Each number is 128 + 24 x the weight over the matrix's rms, rounded and kept within 0 to 255. Layers, rows and columns count from 0. Numbers have three digits each.

# gate: layer 2 MLP gate, 320x128, rms 0.0883, rows 161-280, columns 0-31
# up: layer 2 MLP up, 320x128, rms 0.0836, rows 161-280, columns 0-31
# down: layer 2 MLP down (transposed), 320x128, rms 0.0862, rows 161-280, columns 0-31
gate161:114074080129122105126111084136090119151105129129110132158081081105126087113181140169136135086146
up161:104107113133131134132110126103092097149148111121141101169126131167112095118144159107129087078145
down161:088134129129126138120098079130161114126154136160148107132081133098144126109107150175160124128086
gate162:149169142131124132107165146071135182114124144133094163105146099126164118122137139148159114084117
up162:122093137168145115109143154116134121136142144113117140146101118141109133134152140123131118126101
down162:147129153122136141105121141173114134120153108125087122141147122136146158140163135081147162164110
gate163:098156128119088131096129109139115091181129132161130117121122104144122150097086089099178133152115
up163:125109120139116100146163119138145114118117133135112110119116096116123138173064124108070126139132
down163:148142198145146135134166088096138139200167145114098102132121120130123142149124105109130131156098
gate164:088153134085169131156158084138112105146133101137076100144117115118107130143125129088141123126150
up164:145131142116108066163130144122122131144082105119191148121139120118142133144115147107141125108162
down164:135115118157060159139083140137135147129134142138127172086134124151197105100126133123150132128138
gate165:164149158174201114155117127126129162110126115143071124105097139084109114097120137098118179094109
up165:142102140119115116140153150158122088123123129112110173087158141147167133102129163132128154135134
down165:104158101132138128114130142127133166143105124144141120103123140106081130168074106106151112104116
gate166:098174140106145107111096102104077108119145100091173110115092149132100138155153153118118133116143
up166:138130150103118125118150136124162164101129100142105134116123103112123114116067119122138139183162
down166:141110109174120155125137139130154151160124171102105143090172117117103093068092112134164107135170
gate167:118176130113174124115154128098149085126156103103080116135148169153133142138073120105140113090156
up167:137136114064112135118142108153120153101111151138118124084120129123159163129127095104108158153127
down167:112126151103150079132083122087139125152143152120099122133105125124131130157114101123137153124123
gate168:124141152140121120138138109112181106102136137115137136138095196181120162174114129134124161115137
up168:136104111125116106131134107114099145147122122147134098084117105162144113088103105113133104161127
down168:100087126159118127194145098121139107093129100106122131155123140147141135125148146113086126118112
gate169:122115148079164162134143124087167124153138133110175106122133139156154162129129153128145126078186
up169:108149121130153117109186151083132109118099109155135125121180093115083126142134136136130156117127
down169:120132145098133154180130110179130089104161147100108107133107109200143168138115149113116129110124
gate170:079146138131113124098117138080095127120142116155184131087103177173123088146139115127136141146130
up170:118130105136177147147134129138171146176126148096120116077142135098142150121158099061110116117123
down170:093151113093133162159150102126088128128103108190143126103104164154132116139179101134160161137112
gate171:146144123126124115070169102139134113118141140125117185115162130160150147131132108153109101118108
up171:123161114170197134100143141118103153130151117119136120146143124093125158130147123112122140131174
down171:130191144096158129088108113097141120113163114119112105131137107088145130102143108141118171100140
gate172:163106107150092167131152134126103120138138142126136152114147125090109128145196096135152120103119
up172:084131140145144137124095120129104195124075161109119096101117144119117155116081126095104138118123
down172:139155144159085187182127147134094118153140127092109161129111110157141130144154098093116112117105
gate173:113104131130102117112168134134142180135163096108121108149122116110141139155173102126146083160122
up173:129099140140142093157140089147137144146130140139118098124129104114145122145162131125120129147104
down173:121152162149169147141099118120084146155155154141090176100107158114084174102117108147155155108095
gate174:162133102164105138091122175122131174145143117133102102128108086113123062126093081145108125171125
up174:139095142157092128105160092125115104125122105107159120100149116109142184147129124153150177126105
down174:119111162100123094142132085105121102130126127117133187101127126099134130131146163131128095066111
gate175:141077122111129107145107099143138147145148124154154144113126082085129144117152143097146149139136
up175:126149110109145151076151188155182131116132145103125158105086176129122120146137136163103129135119
down175:124162110130135123139170111141174096087120097137129121148152104143165145132140168127160130151147
gate176:122114148115092072086109116122142145123159133123091136114125110128097134133132105116151156137097
up176:121108070105132144173109126148115110133135167160122123142102103138150135097103123127132111129128
down176:128141097119126102167131082079111140117123137126136170117116130109161119134167095074128163143096
gate177:116161130163128086086099142092144141130098115144122130112163160163139084144097105134150105086132
up177:117123089137156127109124121086128173143129143141134080184119130148148108124145138133169110162127
down177:119169111110145128159147140148112112099161135152106122165181123089128110141128107115099183135113
gate178:153098121190138117117118130137170128111084120142164131155135142135122112088116122108128136152127
up178:135148127168113121086124115137099088183166130114133172113131159196135156135129145116142152122114
down178:122109129155128138149125134121173163114107122141165091125132141092127110128123100147119137149120
gate179:149110154097092137129103110146107080140114141138127143163101105113151094141128099140099153114118
up179:172181142127123172150124116117102122120134134104092077098141129132107121081152097074113099148097
down179:079145195123105143132113129156137118153147162184137130160115091123158111104145124107140145144124
gate180:125126115139112135127154141123178167144129121135121151172142093121142147094151147141105130126176
up180:113132140128111137100148121134138090110112119102120156152117112099150127132108114120116147123121
down180:142149144074127084118122105149095092141120073137154116121121124165104101152140123115097128137138
gate181:103177129130112134100087148088134093156135142178089119146123166109118125145107122152131118128122
up181:132134112138080149091124089090132131144139144124107103160094080151138091120162152124143130158146
down181:077130121133159120138129145103107123149105093140110145141140141127127142142136144142091104145084
gate182:125164149163117120146133094101155143122117047146142098144132169105159118103128112148147167142098
up182:114126111175109141139134105101127137126113155127127158184150106147148099127124121136130138094139
down182:116122136113123150123133095153137106102123118129151136122146122106139134166161140138127123160116
gate183:127134127127109114150124134100144130155118131132104100105111120123074146177116154136105097179100
up183:103134111113100156150140150118148148120154145136107123125115123134126106147098129098132115168108
down183:110104108175155117126130092093162158103151103147119096091106114118122123157131108145113133121104
gate184:112163134123143143146148147131100127125136142117151125141118132138110117121175114119162131125144
up184:144150125137150156144128179135111153135143109132129133106140167128122111113132117141111184116163
down184:104107111134105137105159171156072114139156101138111145098180164070098101093110115116129182099142
gate185:106151143108132157159136140106113139128138109147174114103137163145162120146087101151124133143118
up185:175120174075112117136091122123155180134103155094132114128119167188143158136141146175168163136139
down185:134137103146108149134130117121173131148113132128122155132114095104108119112157112101087104088086
gate186:099125095088130115142100155167148098071112140159173138132103154111105133142125126126108089125121
up186:118101162133160173112163111073113151156142131110127134103110133125082132102129116119127131126147
down186:147139129129131131116114106114128138113117146149091133159094151130118163124162117115074088134178
gate187:118171146139156112109114091098164136105141106093159109111111086132111144142139110178169147096115
up187:110172169077169101125136134096151108161108134145157112165137139105119104148144131169121122170101
down187:151159177155062129132152131111155133102120107138174130125135120136096111135154133150142129099158
gate188:089113143122106143147115079095151176143135100080153110141119142123128109153136149152080111146093
up188:125089138157173146148158124153074113095118152135121123113113126121099134135110086116113127125137
down188:096106125121120147153123093104120166134140110105137148138126208156132130152129143107101115119089
gate189:148128118158151141118147128137141130133080140124078169129094119188095125146163154150091159140119
up189:142112124104133110131122134104156128157144166108078119128129097125191118116136143087120135108114
down189:117147129147141126123132121153116145110144118173166092141095140134054136152115130156130154118159
gate190:111077177131132111142120104119155129098159147129096096134104103129148141144148162115137144121089
up190:131166123110102156136140150136103087128136090077154129152157107148094107178100138120140102117111
down190:104133117176163098134133135145126147143118144138164121115104136129135091078127082139121134120144
gate191:105143139153117130173114129128133109127138132078108118144084150150128128136127151075110115078142
up191:094135102142189107121110180096103136115123130127134148160088140122111145155073138137128177135118
down191:140174141160168151154123113181145118150110142134100127137107121137107154138155148108094087099173
gate192:125161112125114116127090150178130118121139141125116115097089115147160147099124143123103098136078
up192:114127163125127087107105150136143148123144152095127110133147154100176097141134150121157149152145
down192:103121130102136140098136108105097112145130109135111152154135125136134131140122103123161146111132
gate193:145146154099117146084122069167117166156144121125079142106117084145121125139155138101130167107127
up193:150092138149148162122121122163155140132117149086110090134139100082102070131136090160151156078117
down193:134140129167127134160109113178158123157146102125133120096149155122096150122135131113096131160176
gate194:098133121127091124099141162101112166114126153117108128142161162127136121118170104116149097137130
up194:132080158164154153153175109126127139127138070137116132130113111143137110159151119131134120099113
down194:164094154120112155109164120102133073152119105148113150110119121111136145149148098172094103122144
gate195:185124131088114144109101136153136072144142093152144138141115121139146092084131147145111139109147
up195:125151117134117133169140132126107148093083137129138157121157124126164079101110145140128106149136
down195:100110141148141112096116125142131109159139140126107118112144133151112181159139105138166135123092
gate196:106140124173111123103107136133150173130134170099119155157157134142107132110133090097089125130096
up196:134134135163150124095103136113117167131094085134141105134144120100126115099130144143143083135149
down196:124125112126132143168140077087104092129098093146152104142107143146167133177162142144154104124144
gate197:139139161146144134152111133164138155142129104133123120118114143115125151160159142163113132105154
up197:060137120179106104113136131116125138129169114169150172115157084165118130088139129131155153118101
down197:129161150165122093182077109130120135155137146137115103098135157115137173161162114152114131137135
gate198:122142137102124109168120092118098085083120102182106141158111068078148146138132130140123096107129
up198:124130146129181137137109142125142124156079114137146148106148159123112094160091105174150092098125
down198:129143154139107156105116138146146121111125112066123140127188133153108121111136104114077143119104
gate199:145122143119146137109115104140104120129141138158102099152172085106113111135120105114109122135148
up199:132139114121124119129109122097160077096129152097136161120152158120115064162128163135113109124132
down199:109133098148101120162141126127188090092134109123092099143133145118146076177138137141152104135128
gate200:144159140096134106129114158149103125126134188103107130128128147114141167212135134126133164137076
up200:099137118161113125129124145141121164130120156149180125143113175102155124112117167153105127160089
down200:110076124144135161138134096109127078108119104125105143129142114123087074074130093154132126115133
gate201:133157125105173127161122121107124131163105122135131135115139130174192149126137095101151126112128
up201:115143098111096151172142123141084132153092155132086128086108118136107130136125077139141089124109
down201:130167096084156126148134141127105116149163134148147159093128161103126131093129098160146141127146
gate202:144136106091089127060112125146118107138085160160120164103155164135143147152063160131140146099144
up202:094144129156080123160173113128108110175159124134095111135119122169110146137143136129139127123125
down202:130059116113137146168107107138108133093106123157105133158084083123130147158117148130136115148116
gate203:112144124154156128102176102163146109150108132132113209140138098085136151144140129143136132143133
up203:107141166100131120129132098091123126123132098130145138137115109117145171128118153109170126108136
down203:147103146069145154106115146138134124147121149073163145113101139108127124165148125133083146114138
gate204:104121137145162085130130138119164159122111130156168101114127158146105085163116143113126150126140
up204:107120125198151134154133153103172130150134167103166139171112129140080122121151110128160163171157
down204:102124095122161120152093116096099121116097106094166102131140124121153103121113135132165113117084
gate205:166119170138119165112146159136124141105164121121108149182109124154098148138139073099161124150111
up205:138113115129104115123143158111130126115126157120105104120146120127153177125105187133111106151093
down205:134090103130104116138137138099112158105123108135111079107147126128141140128062131110112127156145
gate206:144126128155142093147119127116091145112123135157106125170121131164109143111141126130091154133180
up206:131129122131121108111159161087106153116127145108142095139085138148091090143161116132093179128126
down206:098110121129168164086155088152139086092134141141139160125149129127123139143145123142118081116124
gate207:132108155103086122155115124131145166115094130108113114158129108094166107118110086115128136157191
up207:109138162128142084131143129098159072162134141135122156092145142111143189110134138115085140108109
down207:125110142109143076121138117082146146120121111129162122101187133103111175107143146143083133144095
gate208:131145133106188092163136127095153169150098130150135161153101168117141139118143125161114135130157
up208:159105094142120120169079162125124114090170155151156104178114113124126108168136156143131177129139
down208:132174157170132159109122118162101106148111128119135131094115100161117116103140173151120118150099
gate209:130132142146101130109149083121130146150162083131133146159108087100146081154121115161156147159118
up209:085116153149118140144114143134130102102134150158133140079118094128136162143129102116150096123104
down209:111202125104126167142169112151105116099130142112136159161105121114153127128135120171126123129130
gate210:099085131159136113151113120109158093146139132153103197124139129140144117120120133113111134090108
up210:162168134111125120123140153161148148147132090157158138124116125108121197114151141162146174161145
down210:112109114105135130144107135100119119128148153125126167168148105136158130119098131104098137107104
gate211:093116126106120105126109128102092127094131131124100129140149131155130109176133131142137132108088
up211:100131130119123094135117154098116095087146126119116098120095154111147125163134166114127127121119
down211:132101134149134120136121123137148077138151146135142087137129105150121135120111148108078141104129
gate212:143141116123139103101121138141142150144097132121143145140132118129176115155123148142155092130107
up212:153121085141156150120111088110148078122176114146147093127126107151126135146125136114126153117091
down212:154132160116135097115129135103157142138101130129092109142150098122115141133137139123130104132161
gate213:111156134093109173124118128156128142108123153133121157129143124120146131124129110089124136122101
up213:094148136140136099176137137155107113137152156112078125163154128109153149106180135099082128140090
down213:140118149085116091102057136135096152109159155128099150100135137134188128123103125105085094118144
gate214:158125143118092123133134126120131124147053177137123153124170148137122088093102113126123124122116
up214:114126093161173087129148105148112093079113104102115077135102140128147112114126128114154125105147
down214:097127136095148148154068112125107119154119093135115164142152157148152124125091092126127120141136
gate215:101105173122107207112137099144098148111175130139130107123117142149105105124110104138118114130173
up215:198144152093129111069103181123129123157132157135135139103125156138165128126164135136123109133089
down215:121104108156125104103169138126192110095163158128117181130119135155149156095146118142091145167142
gate216:147154148108160115173088109176158121145142116151123125166191129112089129135153092114164139113136
up216:184108153118108137167134126114132100105070090144099155109161113096131073134128123127131156106133
down216:148125088153076100058129123097142125138125124089128112126060161131121091116113120141102138134122
gate217:105180118133104094148118163119156143116157145128118119090130137111118109138118135096128148119124
up217:121128133098125150121149145113082151117107095095129132138111129153104140147115144142162095137184
down217:105133155069138175137151149154120088126138133127165103081127151106098104122155107141129123108149
gate218:091118153168125157155087127095123138124109098093167142124100143118148118143189148195111133120166
up218:137170121071175123130173168100126181098144123100125142152144120133138124145104138150138139147112
down218:133133109127085120150144147064140127151097114123121099145200141132109106114102107093107136146105
gate219:138158145108115112109149118140107115091095119117132117151092140132106127123160150105081152108093
up219:135118141109080129129121132143104125107141133154093119098142137083180155190102142148103139123115
down219:114110098137168133155109141128172107129101123122127110165148104140119113113130134116144108136133
gate220:118119130131143095080125122125148120194121111125131140140155134127123120097145156117137156138134
up220:165123142119108145109121141126125135121081108125109180124100123112119121127086125164118152138112
down220:147121146143103138145148133119115104145159118118144124144099139130126075115120138140092155112100
gate221:162110136124146130139137111140111128076130100133159144169128120129107117127094130135135126134158
up221:174161157161122104131138094141165111107196127090081130152104139166118127104123140140144142133115
down221:137119091107106090124175132148143089170119104126150126123178096123093161130083163120112129157147
gate222:104107119101114147134137134105095092126160161169110090107121108104103177096114159183148105116148
up222:157163109098143108141138147123125096124128128122124150164117119098161112148074106138086103107095
down222:122105114160102142106119140095115140145124102134115103163110110138146140148123125106090139130107
gate223:132131097112107104176113129143151128117125102128096112106126124164114121114125106117106124101148
up223:139074166139159116145115121141113153145180112164118094127120136123126144113147127122124167107131
down223:146169150150116125150106130111136132167124157154113152152106134134124095131124136136129057132117
gate224:129137146120105115085131142120099149113131115129117096109135159175109151130134161111114152171128
up224:143133139131120086115103148155125099110133168103105112111165116135114121149108115129127129135135
down224:118118135132169132098113123108138102120098155132124168143134124095169151147071131149132089092120
gate225:119157183134091136157109162138122145116111116105120087132143121098126137175089094147145139159152
up225:152133141083120156137106069114153143097146121149128134134130095144144170091131116145087141148139
down225:137145116129144107137151158132133118147098049156090139146126165135076104151145132123186102093168
gate226:081131165148106108138138138129117136066121130124107141138157156123154108163147109128108117139121
up226:125164099142105101123128170134109143140145159125108095133130071176098146121084126109141091107137
down226:138125105129154129150110114136054105098102133109131101128095141129135114170133136133128136131144
gate227:121085144131113115159106116082138180152106145144129158183142185135127129146124182136169104141132
up227:161070109121151119087174143158121105102120121149140119081118111144125151191137155118133108116162
down227:106108130127147123103144137158111105146154095119132176117150113104166130150188159084113143128113
gate228:129154158107112103101133129140177103134115087108155141082128156136162096130130148153141119117093
up228:120128137108119078149132119180120122101066156153126129122148110142148136131118147121147118120144
down228:133120135133161151128170152138124130084129105077149123205119095089153129134112140075156125089108
gate229:102141164122123136129119136147129151140158097162143123144133149143110132118145157115064111136137
up229:134141137130154092130147125114136077084161127151110118149159111130104102148140131137123166093153
down229:125103146129137066145181129103150115105123122120142102137156071101115131144109144124134109171151
gate230:097164167142155163136163150105164164136085101127165155108130135109154124108172107162153152124115
up230:137109141115153112121093105128157110066161151112154160132150102137122110126109103141123101071101
down230:116104110148162083132145171137136150122153151128141129091141115148106111090127137148123132113095
gate231:159094084147155146159140128157104118165123112148135147129133107152154107123089131156160062147150
up231:169118096140130182091140106106153122097101075142166139102150104121150173113113084081125099106156
down231:121123143083163110138085126082095164145150158123107124123159122124125145165150134088155135095148
gate232:142161127140129137135147068106112165141098108145122156103110072097126127125106115165123087136096
up232:111087140146113104106122126070141172152126111162093131124160110073125097128150137116107142107119
down232:130144142147145116138118128144163145114190130123144118101104111130127098146129163101099132162129
gate233:131150125129082135113113170089132118102153115100077142099110110121107147093132177169089114149114
up233:128175131110125117124152115131142120127088136115113179125141084150123151149114139102111092174146
down233:107156129113119116128164143132129096118113161134206148126143121097126107187120114099114101094138
gate234:084127107124155152143157097139138153118146128123148114146131147124175087102127137126149156157114
up234:091111143161110101139136137156152090171143096146131152171079136129120149096134101142151133127170
down234:143132094110142122144109120161105117111110111151112110104183135109130112119105130157136148122095
gate235:148134138119129106136120114113125139172126085119110123100114127154151143144134135186155126145130
up235:129130134137158136139131098112184118137121115162112156144112134155160101146139099144121140123087
down235:125156151121108142126101082141118152159134151126109211107144135137112112114147126099149132122160
gate236:133158117107123163108119127130148169153167117117125160132176117138102156131161171170146155112145
up236:118113168137113134114147176124139101132107106146135123134117151084138177143127144130108145126100
down236:144167126125165168129102125137087166139115096136170097076140161145111145147141157159140134172090
gate237:154138119137160153104137060123141153146119197118146150158139128123153099168106119131112085133140
up237:115134148138148116155141103118125125163131193153064128098159130146165181156117117137148083129146
down237:162124141112085151131094181143133151141140135162129124121103103106119096076139148136187116161126
gate238:118145128102125168100108147133118084117155112142158108141149153171139152140096115093070162149151
up238:094152168171133121130134116123153080171124182171129133080123116138128097135130121125142158096138
down238:119111135058118152117171149095119111145156141120089156194145118141119146157119138072104125130103
gate239:143150106168141115126138133128096158130096166109118151088127165147129148150084072114098108111136
up239:103101164096115120123158158092146111099111133121151130125096126103111164136126134130126110132092
down239:110134150119125129116142149119169114155141114125145110163123098146097119157137181109099142158157
gate240:117100132131114107124192157121140121155153135175126120114105105133135132160125119137121113109127
up240:120152137113141113146118103139128130110138135105086089145117165155149136134196144177137137096149
down240:157064103148140123085169145112118120112108152090156132161129147162091171110113128117104156137143
gate241:135122140125100153091121142136110142143118112135119154089115126148127141105135137101119144118142
up241:140163113115150121124114146132121133130140100145151126161150086122096104127140121144125131100125
down241:150132133124166122117122114146149118106108113151147113091150051156074081095123120151158140117119
gate242:136118114134130129099100110089073143129153107092090105130178112168158144103127105111142141105090
up242:106126125123096119101123079139112080093158128117139087130124106151149107187107127128171128090145
down242:165140119089145128157187127112161155157124157123171152154115120108121101147116112120148167125150
gate243:119101124142126139139116063150157149118108140152164140110155103091154153127134152135183122145162
up243:126154131150098060175113116137113140105075134159128136099134093087174096145134155145147125151113
down243:123086142081129178099114112153165147104143119120134106140135123144138117112146139126152073108148
gate244:134129112125118154121116146082131093130149104100173116161145107177129142096167140114136168127152
up244:123097111136139169163156128130156125095107152153132118148111120136097060124075147141131141118147
down244:142123095148104145081142118144109136143143120120105142088188129128122115167162116080101104147105
gate245:104106139112127127154145078095140112096135109163123149123125109137105125146096134138156138136128
up245:097162152161130151107123129132115105096128157127120109119125127121111121142164098092166110128103
down245:118154144165145156124145160124155155122144133144134158111112150156128164144137170143109157117129
gate246:161123136107197097129157060130097129126096111136106155121133153092105119062074094107153176112097
up246:120139126084146132135123122079117102204147123149118085149101109098164096166092155156179129122092
down246:151127134168150079118142109190149123105132121096145150095147176156107141137164140133067158150127
gate247:123108111137153158143100129121123142095092086154094149144112096119138097149118134102113101151087
up247:129151141119122127125154143135100111126161127076159110138101155114099114109097144165138145102121
down247:132123138119096096123117119123150149135098126142091130116136126141144113104129148144136137087146
gate248:124124087132116107118114129082109093170164063112135102112117125103105117136138123152116115181143
up248:114133155144160121119141126147191177182130121139121143107146125162118132118121187155188155140145
down248:137124142113100131144142142131105112143161101112148105130135161108127131097089204116083131135100
gate249:178112168141139120124176127123120116148138160175133116131153126086104105085111141164116121116094
up249:110152128157083087070086117106095145143144098120155118122135164156129081134129129117116143093116
down249:138126129105186157147139169126141120102108144118126123130153122117156134156157130139124106130135
gate250:132125135132127080168166149161129167112130141142112139111138121124127145125154138119131110119155
up250:136137101094163106134097128128123086155146106119103109131127129120114143146131145128108129143140
down250:110158078086110100123093085159090136124106119105123139135151130174113122156096143111118151099142
gate251:076105143146102139138126137146152100117108106142125139164093153176084143170094130095117141116145
up251:114193142100133136136133136117135131112131143144138143116151112126120131177101140114108159109103
down251:097122108165087132117136106117100086101115141113115128125118142165123129149108097109080178111134
gate252:132132081132115162170163143138122113148117120110117108128136131159119154155139151159140119133119
up252:158105122095144106184127132124136139178114113160129156129142118174123112118083117147142092111109
down252:142125148131084116121074114129121119134104113155127097125138136096092124106101133145126141129136
gate253:128093102105160169132071130130155142098123088149110152162158159143105145130143117164138163118154
up253:128119124120159181118162135106152109092157142130144156139114141145175141132132121147108123067165
down253:143123129129133146119094083133081157123128114150131141132131109106090138104081151133145167176130
gate254:128118114130161116140157132143158170132125099138163117093112126141123171090075115109121134118137
up254:151110109111137121114117141118110126171100150135109131102127137110120155115108120160135129142138
down254:131121099096142113135124123132129133105123117142160114134108154116123112150073145117105131123134
gate255:164132148107129129140091108088152123104111118115120164204142165136150108128100149111104129134087
up255:161102121146123156123129152176120116079176133141157129149145139108140101159148123112113120118098
down255:142114148114107115166109110127142111160146152122111103088138136168132167084129122124124139126167
gate256:122132121147119121133118078108116126149151105151158104109109151095121102124098137188162102133146
up256:165093106117129136121121130106121124146122118134161136132105157171144144136107114160128146144146
down256:132147139142055157109118130141108096169167133133137167104115130131151086128161109117120112121125
gate257:113157103120128112128127123179168111117158154158184123120100103122111143139151111187120110145129
up257:151103107095119107152132131123135119129117093115137120083130152156145168098123162195132119178137
down257:122135150148137159118117158147145162145122155111110131127106128088109072116120136102134128108127
gate258:127136178110142093099132122143134164105130134170133122108116145084111120122097158124111152154092
up258:188145099123153101175115142115134158117043144151138167137111155131152126105083151148104158129129
down258:172080095113077164111156134092091109157098134099131107129146116154135117113168138157157120135115
gate259:102135161123160174128130156100131092112106111177094124120086164190151111140164161174125159110128
up259:099116138193105118115107116154128089146144147146115176112111133143103127113144127100144090163124
down259:094121123148127138137080067131104115148124116146123128152102104160121182144124143155121114121129
gate260:128081132121128132125136129124093113161085132135072116126091095079130148148097131113145088133196
up260:074181089124137148140150127119108185147118106107155093099102135119143147134148089099133134084138
down260:153127162088113131135100149157101175136161146134120110118135126127118109115135122115098138110101
gate261:167150135093131120115128126089134110150136156132113093086101101154163144132135110097151130085105
up261:141147141160172110087145119125105145144112156143106137152120097139121089044144106112119117149142
down261:148090122122170100120129156144147166097107137120063082113154124147109108160120145151104108094140
gate262:177166107109113111105136152140170161127139124132169120164126139085111114183153108119124071169124
up262:113101138103136168114143118107141137110104092095131096148155111123123184089149142108154143173128
down262:187127140145116121137070115141152124094154148103153137125089166132116156101136088136140117120108
gate263:201126161163172100181094134126113132099110099122138076116136135105118133115115168150142095156145
up263:128073110095112127151136135123142160093144137116137146148153134141158109112169162146148161116139
down263:093132083141135140081142099108108104127115135124105182124108125144094123133098093149090112094141
gate264:086126143100171133106112161110112127091151173120138152124110112120115120147126120122124125117074
up264:131111136147110036113150124118098112154099148120138126061127103143138127100157164157115115108103
down264:124132104125084053125155144118124132136128119164108156110162143135109144144150167143140108176119
gate265:128084131119089116100168118132113131160089132132137114120137138122154151162127099152172143131155
up265:173150100119129129107093129166130096096153156156145159102101130137156125093120151135141149139118
down265:131108126123127154095154130094081141150117091139100127111119130157129161130139117163189142112131
gate266:109154089148148122139104144106077102138097139120126104145101089176146150095138083102104123098130
up266:116101104123135115165139115141098135129062147123138136128088127112133114129096114114162130149101
down266:148113148142131120128142189103132175168157140114127122140153108111118107122111106082076109116108
gate267:140140123121168135163127117111099139110107127135108145125183129147090170127137178122089164113151
up267:144139125110103124087114101146097122113130139114113098130097137154113142130118124150121151140102
down267:120134137117211112156129104080130139101128127143129137106163138141110150164145159073088161095126
gate268:114122089150130088155139132147125147123129174148124132131108112147149118123083146132147105151121
up268:112145090121126106133144087128102154140129132100077104175108105158096145093075123127170143123121
down268:124119155164104115112108124137150138137132121161168130079122150123144117132135138137100104116111
gate269:096093144133124156123133101131145150181126168138145107151120143170101117108134169114054117123088
up269:096100139130136106168157178098123143105187106140107130116118115116075113091168141120122149144124
down269:122126112104131141138121124121131139114136102130137185113148194115078138118115124104103148129098
gate270:117164124131102088110135114149163167152138113159120116157139119139114148111113132101126165141121
up270:089113087171145091129116127136119117121098108116134133120161117099117098132101113110091156113109
down270:165180138111098127139080146123129154153155145106126169161144134136107108161095102115113100144100
gate271:121123126129125124107108138153127112107094107152092104108117139164079136111105126127114106152128
up271:152140143099145107161124129124149100126133151116152075102157142152139129114121120121151123103152
down271:153144176095136135147159155173161129114135140129185096108113144134203123116170126135152185095146
gate272:119149142152134133117110128178149108155107088122165143112087165158128120129107111104167140134135
up272:129079085151137141079133090128107102110105127134136141174174143106100167185119146145151108155118
down272:140146112166096122119102137109144089142097117158149141128143149136135128131125119185131152123132
gate273:099099132092132145140113109124122113134149110139102176122129130098109133167160103175128108116151
up273:137128160117109133128142128158068144164123117121191118126149164151116135156133139147156119128144
down273:110160125161130135078158149147094121168082111124135161106132120160124075106115082119111109115122
gate274:142086142151096126062134114090104157130121142130110152146178181128123118086114135102088116143087
up274:110137129124119098130139166187085100095157132160183187121142152143145152115110144156146118100129
down274:144128146131105106112102137077151120111156126140141130122184146130093150115112111124100087139126
gate275:140149120149115147171201128156118127146114112116135108133122117107146172125139104092106147130109
up275:107103144142126109123142147160129155103112140133113122108111125149148172093089143088118128136117
down275:117139149127152129148102143101166162116126134149132160099124113125127140140128133163117120137154
gate276:079120133134149159107133157117116112161147145122162080181149150140153156160148183106121139134122
up276:179148108122143129126122163106140129166132118118126165102124113128103102083107158094124119098129
down276:062139134102163087160135120150141128128144185115095091170143146113145140125140138115130132126127
gate277:096153136133090133128145136115111092104154155138202157103156139140105125091167121104151103128114
up277:124121096141133153141109137172082104111100087130140155082125132079098138103093074133102097160125
down277:115114139124156091107166137144168142182105143112106130120140111135129127117086130120141098145142
gate278:161126129133114093136102079156123139100092122132141149138132193152111153114124159136073166114125
up278:169114099120109104136146137145117128125103097101113116100141155096147150098123091121104060136120
down278:131141131134151101128167108129154140137156117126144203113098072142100130142145145167146132126143
gate279:122122110116158134138098125141122130116122120134098125134122138126140114162137148120147125150152
up279:122136121140134091158084123168100135149123112110162131103160187127130147159101121167086152136121
down279:138093090126115116157097127153129100087123132107097091142091095158129142129190150122125165129104
gate280:085138149110065128115123078133086155142140136136162107136143134128114134144114123150127171139126
up280:161109147117140115114125166097132117121127139138117133102147156116111155139119187113132161134151
down280:131115094114141172143159138148156088095118169120106130135141150115116120065151135091109109172147